From a checkpoint of a small transformer trained on Wikipedia.
Architecture: LayerNorm before each block, untied embeddings.
Training: a variant of Muon for these matrices, 903M tokens, 6893 steps.
Each number is 200 + 40 x the weight over its row's rms, rounded and kept within 0 to 999. Layers, rows and columns count from 0. The size before them is the row's rms in percent of the matrix's.

# layer 2 MLP up, 3072x768, rms 0.0819, rows 850-866, columns 384-479
103,231,259,175,195,200,170,162,172,216,210,219,214,149,207,203,169,157,218,271,126,211,291,197,225,148,189,271,249,240,163,209,241,209,207,239,222,207,217,191,298,304,185,214,207,256,175,217,207,206,221,173,228,181,218,229,189,182,212,241,201,222,235,230,204,253,169,163,175,209,224,181,234,267,295,242,143,163,192,230,264,316,148,180,163,166,301,227,141,138,203,194,221,165,184,231,278
098,238,241,259,193,223,188,233,181,202,191,191,171,252,183,208,185,186,250,283,213,144,188,228,83,200,121,139,244,135,254,166,172,280,136,134,235,239,221,280,197,149,153,160,147,179,142,234,212,275,169,273,249,205,174,157,229,180,258,199,174,126,258,142,153,188,193,212,116,137,253,241,230,205,128,229,242,132,259,244,173,206,175,110,205,215,144,225,147,220,179,126,272,197,248,214,155
092,214,224,158,241,163,203,143,230,263,231,129,213,198,220,224,242,156,173,186,149,171,196,199,238,192,225,172,201,273,225,210,200,190,232,222,161,128,165,252,251,215,240,194,205,139,295,176,234,214,198,175,182,233,189,172,180,193,172,199,168,230,238,304,183,168,117,254,241,223,168,237,211,168,202,149,199,253,175,198,205,219,147,237,278,224,215,158,223,150,167,231,250,191,189,183,252
104,236,237,205,197,168,190,189,151,213,192,157,118,231,181,207,235,204,287,167,147,178,200,188,235,121,241,235,218,125,203,176,168,116,213,200,200,227,215,204,145,160,169,166,229,239,237,186,133,211,207,192,221,202,178,220,171,257,148,126,105,214,123,279,176,258,228,287,242,158,181,209,199,194,211,169,245,201,217,151,229,164,181,249,216,203,225,170,215,247,255,183,241,251,214,215,182
093,258,188,222,165,104,187,203,221,196,247,175,268,173,204,200,183,219,204,240,165,145,179,221,198,149,189,227,234,194,216,247,107,135,210,239,220,242,227,207,173,265,225,173,177,164,242,190,232,125,292,224,234,169,206,154,208,281,276,226,257,192,190,196,91,268,227,91,183,237,191,231,207,158,197,209,156,233,178,209,179,143,206,171,186,186,213,188,148,159,174,224,131,227,178,121,193
097,215,197,201,231,231,164,142,192,245,232,183,249,254,202,185,279,156,208,232,220,221,173,187,289,226,189,216,178,170,178,195,182,253,195,260,156,223,175,136,145,189,169,190,243,247,212,135,188,214,115,171,247,259,168,261,154,148,247,179,149,217,250,173,195,183,177,192,272,259,186,194,205,160,206,228,164,157,149,181,214,196,173,166,206,202,228,206,135,254,230,172,125,223,180,219,154
114,186,177,155,206,166,213,191,216,230,185,167,207,184,258,127,192,190,167,158,244,247,189,200,160,227,211,177,225,215,185,147,139,234,228,278,229,172,220,239,209,191,286,230,176,229,167,188,221,116,189,240,192,186,220,245,165,176,233,268,176,236,261,183,228,181,201,186,201,183,194,188,183,244,233,200,162,157,170,203,213,198,226,171,266,235,207,199,136,230,219,223,158,146,157,150,162
114,234,201,194,178,228,209,220,251,159,137,162,180,282,213,130,209,199,222,140,218,184,149,136,169,180,173,184,179,191,152,235,146,233,253,200,206,170,229,213,195,208,188,208,198,137,199,124,187,274,215,186,259,277,203,214,180,182,167,194,257,209,122,268,233,208,121,241,193,215,158,162,158,216,219,211,251,244,130,161,242,108,216,184,213,205,252,247,173,231,194,181,177,192,176,262,146
098,196,180,186,223,233,178,241,201,153,132,216,159,190,189,225,252,221,202,250,180,160,177,166,244,98,238,153,200,205,167,210,200,221,229,238,245,194,225,257,137,228,226,167,213,220,150,216,240,224,223,172,209,241,156,158,288,248,164,240,160,218,159,220,176,216,219,172,187,226,139,243,227,229,266,228,104,151,156,188,287,214,168,243,215,187,210,203,169,194,219,124,188,159,231,203,195
108,174,164,242,224,223,197,165,178,221,148,163,159,226,201,164,197,231,183,159,192,262,238,205,226,216,225,281,169,194,196,198,150,236,175,240,141,187,179,170,254,181,246,209,194,189,206,208,233,187,204,159,232,242,214,206,186,174,173,201,126,196,165,195,178,199,231,186,146,199,196,170,214,177,175,219,210,199,155,221,190,151,198,222,232,215,179,190,226,174,152,198,180,212,197,131,219
106,200,157,254,172,192,195,229,216,242,159,137,206,239,180,158,198,188,160,199,195,241,231,215,159,275,183,194,254,165,189,191,188,209,259,179,165,268,157,156,237,303,228,149,265,219,134,213,137,215,217,151,227,196,208,175,225,154,263,143,215,272,164,209,190,170,199,244,247,237,202,171,145,153,281,206,195,228,150,164,176,210,215,208,175,151,193,202,192,184,109,159,126,214,227,137,199
095,229,203,145,209,173,176,168,234,183,232,135,239,214,181,201,208,240,212,218,181,194,255,174,259,214,288,191,114,268,154,181,151,244,267,218,247,210,192,155,238,121,238,224,196,127,97,247,217,244,216,248,216,215,225,312,247,203,194,148,217,141,181,190,222,210,207,221,102,193,101,246,198,210,176,184,199,193,115,203,156,173,201,223,182,117,127,254,243,163,144,136,216,229,234,203,165
096,145,226,217,190,170,188,250,205,215,151,249,239,268,127,161,190,185,251,166,238,287,219,190,194,173,204,153,119,240,148,161,289,211,259,212,195,210,234,302,195,194,269,130,185,229,181,216,163,185,187,233,180,195,234,212,178,241,139,199,130,289,152,195,214,200,249,149,173,197,159,206,214,312,196,184,182,239,241,180,219,160,272,216,246,257,133,184,287,259,244,171,195,227,217,212,195
095,231,208,208,185,177,202,191,181,206,140,244,210,242,221,240,201,102,254,198,231,249,183,171,172,229,229,247,174,207,225,303,265,225,200,119,252,266,143,168,187,245,237,209,130,192,296,193,220,202,166,264,230,149,263,188,271,170,162,153,155,180,142,197,277,234,162,200,230,154,151,204,264,195,191,210,120,252,193,119,104,218,191,198,188,152,234,185,180,236,163,236,199,175,142,269,227
100,219,170,228,179,163,157,223,150,218,255,220,163,140,217,155,133,183,215,157,160,139,155,211,223,257,250,214,225,195,276,155,166,203,178,184,217,199,194,180,223,165,198,213,138,238,119,243,174,171,234,195,186,174,140,226,155,186,224,228,169,196,209,177,187,173,166,228,238,184,156,163,193,210,173,136,186,271,249,235,206,199,232,269,245,185,134,168,171,192,210,92,205,185,211,214,208
111,159,270,252,201,241,176,149,234,183,211,142,220,196,182,102,189,195,180,207,152,171,257,204,166,308,163,214,222,180,213,249,128,142,148,238,202,264,245,273,193,219,216,187,175,229,196,191,168,200,257,204,213,153,208,168,230,200,221,175,209,220,251,178,152,260,145,218,99,276,215,189,256,134,154,168,190,184,163,187,160,177,230,167,164,204,173,202,262,183,205,192,221,194,150,167,226
094,300,230,142,183,254,204,129,285,178,143,206,247,179,237,238,161,179,182,183,213,239,151,202,207,239,237,191,200,148,172,173,170,211,275,169,191,164,254,175,183,127,158,239,205,206,164,270,237,193,237,228,174,221,166,189,173,125,210,143,220,188,163,169,230,266,163,240,217,237,185,136,265,209,237,212,183,87,275,246,205,167,176,182,167,188,156,212,284,166,218,153,315,262,184,246,227
# layer 2 MLP down (transposed), 3072x768, rms 0.0432, rows 850-866, columns 384-479
101,193,213,173,141,237,203,193,226,175,256,165,220,261,211,174,195,229,233,98,230,223,203,215,219,163,202,167,119,189,276,160,175,221,262,187,179,188,226,188,119,127,167,167,290,113,137,168,184,187,171,216,188,171,195,151,193,187,233,244,219,262,80,159,193,168,192,238,203,241,161,215,99,167,157,171,257,213,236,190,182,172,244,242,201,220,158,182,209,228,175,131,229,163,119,170,261
100,174,205,221,167,150,185,156,192,169,232,263,193,211,162,136,260,189,172,142,237,197,214,255,208,157,164,202,142,218,156,254,186,200,249,242,168,205,203,228,183,252,258,181,228,224,203,231,237,196,273,145,225,217,191,220,196,205,240,227,182,215,186,177,175,221,237,198,122,186,170,242,153,158,246,220,223,179,171,194,103,169,230,192,183,253,202,169,225,159,222,188,172,264,150,199,148
093,193,141,183,136,227,282,217,144,235,181,206,182,182,134,190,114,195,200,232,184,237,258,211,235,156,252,231,208,185,223,220,158,168,203,116,166,244,215,115,129,175,147,239,139,231,141,260,184,152,189,241,145,159,210,153,214,201,215,239,225,228,160,226,173,261,235,210,201,245,153,175,176,243,174,195,222,201,173,149,259,141,200,194,167,185,188,185,181,255,179,218,179,195,208,241,231
104,225,135,237,199,188,199,194,254,134,190,176,285,245,228,186,184,215,124,187,257,231,220,239,197,233,207,154,170,222,149,171,212,241,285,245,193,173,267,213,202,198,234,158,178,210,152,198,141,226,222,247,183,264,133,159,189,140,116,235,223,162,162,159,292,227,154,159,250,228,277,183,166,221,157,173,261,207,219,150,184,209,173,127,189,212,223,215,232,182,155,207,262,266,188,157,222
093,101,185,250,243,187,250,196,179,240,243,222,191,158,205,104,273,177,169,185,232,191,175,236,149,202,188,182,130,202,140,155,319,229,283,185,219,184,232,257,175,193,218,188,192,198,181,205,211,265,168,221,120,185,189,233,190,180,182,144,165,164,220,207,228,185,194,208,233,134,186,186,245,265,206,238,247,210,144,159,217,242,175,239,245,186,210,215,182,232,185,163,285,263,173,181,242
095,134,149,203,203,204,194,190,268,246,240,153,106,178,218,308,181,252,203,100,208,132,240,232,122,186,242,264,213,167,222,194,181,174,193,183,244,141,177,193,256,199,214,147,230,219,222,245,241,171,150,160,188,130,195,76,278,240,133,264,233,129,167,186,216,141,205,203,222,189,164,185,161,249,216,208,231,166,146,197,246,227,176,227,195,292,242,245,200,214,257,233,241,223,171,224,238
114,148,242,205,189,228,183,164,271,185,235,264,227,204,178,177,236,103,212,229,165,177,156,205,188,138,178,230,183,216,89,249,255,211,144,191,103,125,190,122,189,182,183,180,208,162,165,157,228,290,176,175,169,228,125,189,188,237,201,188,252,178,213,210,173,212,199,245,179,240,202,129,214,208,216,246,225,149,190,210,145,247,204,254,152,124,178,181,175,232,132,193,199,140,174,248,189
115,175,280,184,178,219,204,258,188,202,254,204,226,201,180,199,209,203,235,342,182,218,188,180,207,182,240,223,254,224,268,147,211,209,226,180,189,173,170,175,174,182,176,237,182,170,157,207,288,180,159,174,137,115,187,186,130,180,207,117,187,159,218,191,238,134,209,172,201,195,151,166,221,219,241,223,260,184,193,168,198,234,217,204,224,193,203,206,192,173,217,190,198,166,117,226,193
096,152,216,240,180,170,193,216,185,192,197,171,250,263,191,187,112,237,229,230,228,208,241,230,197,232,204,282,164,218,262,179,243,152,261,185,181,176,217,194,219,211,209,234,238,197,209,166,250,219,131,243,173,308,216,171,112,146,163,234,255,90,235,161,240,87,196,219,188,171,233,150,192,206,185,174,230,192,205,144,122,187,217,211,135,216,189,274,263,196,181,152,221,187,151,131,196
116,178,244,154,189,194,251,162,127,253,208,258,200,181,183,236,171,236,229,182,192,196,154,150,147,163,174,165,298,243,138,153,193,193,231,202,251,178,175,253,174,214,150,236,204,214,210,167,193,205,188,253,143,208,157,178,197,203,214,179,149,206,255,177,255,142,202,170,316,177,174,172,201,229,180,241,226,207,284,206,177,238,254,210,233,188,200,110,178,197,167,218,178,187,213,168,245
105,138,200,134,145,203,164,156,208,223,213,244,220,183,161,222,250,236,201,220,232,159,138,215,174,141,208,197,159,274,207,152,214,222,204,131,243,180,243,137,179,126,138,222,108,126,223,207,239,121,227,190,207,180,110,215,153,190,131,258,218,239,223,200,161,231,213,250,208,198,230,199,254,232,173,175,196,211,245,211,171,215,149,174,203,190,182,179,187,211,260,220,171,145,142,265,185
099,199,150,216,100,251,148,202,218,254,238,215,161,183,194,185,124,252,241,199,226,124,193,139,159,226,210,197,217,283,228,231,114,168,173,197,122,151,137,263,126,171,198,132,239,100,261,180,212,172,210,204,249,259,141,141,250,190,232,193,228,213,234,187,130,194,160,214,282,214,192,233,137,226,215,195,149,168,125,215,173,212,197,195,196,207,167,182,158,216,242,144,258,149,181,140,169
098,203,262,215,207,207,168,199,104,206,176,161,226,158,282,177,176,232,190,196,199,162,253,264,151,247,224,273,219,129,233,255,166,156,176,142,214,149,218,137,206,174,138,303,214,125,142,173,174,243,125,214,215,177,240,169,188,245,225,154,201,157,226,203,202,180,194,247,170,179,204,229,151,161,228,256,228,207,191,193,211,271,195,196,207,192,296,185,182,161,220,193,193,210,280,238,241
095,209,175,159,193,185,218,217,197,156,273,207,277,177,170,226,195,309,169,174,176,206,174,189,239,169,163,176,231,148,204,186,180,206,170,185,179,171,234,234,203,148,229,198,244,239,214,234,188,136,212,145,168,160,183,214,148,135,201,182,226,183,270,244,131,132,254,188,138,170,228,204,216,175,154,245,225,133,234,167,236,201,124,189,209,241,133,215,187,137,199,201,199,253,180,143,171
103,149,198,143,145,199,151,159,231,235,244,192,219,213,177,179,151,122,189,276,201,217,184,167,165,218,196,235,221,228,227,229,151,212,209,214,199,158,204,238,238,210,203,192,272,147,236,173,210,249,179,224,238,228,275,143,193,249,194,191,222,207,180,243,204,251,246,103,169,191,287,173,232,244,214,203,214,175,176,168,195,276,224,190,174,246,251,241,241,245,148,214,224,195,159,242,253
113,209,182,125,121,192,234,194,92,180,231,152,253,151,168,233,248,234,255,198,181,157,171,199,251,167,204,140,260,144,246,219,254,193,144,199,198,165,148,185,265,167,157,160,238,229,192,170,183,195,197,107,224,222,220,239,171,160,237,252,152,211,154,244,146,234,162,133,252,269,231,245,251,195,193,200,217,189,187,286,216,194,301,160,196,209,227,189,222,115,224,88,143,184,233,206,172
093,177,275,261,206,125,170,177,148,150,167,167,252,172,250,209,192,167,232,250,242,238,195,243,143,208,178,251,179,258,194,217,175,205,116,251,177,199,199,262,96,267,123,189,236,136,210,196,202,203,148,239,171,204,133,120,207,164,255,212,254,148,238,220,241,149,189,92,199,181,152,256,172,211,177,250,193,221,199,221,241,151,164,190,169,236,138,165,169,192,147,238,188,216,255,131,242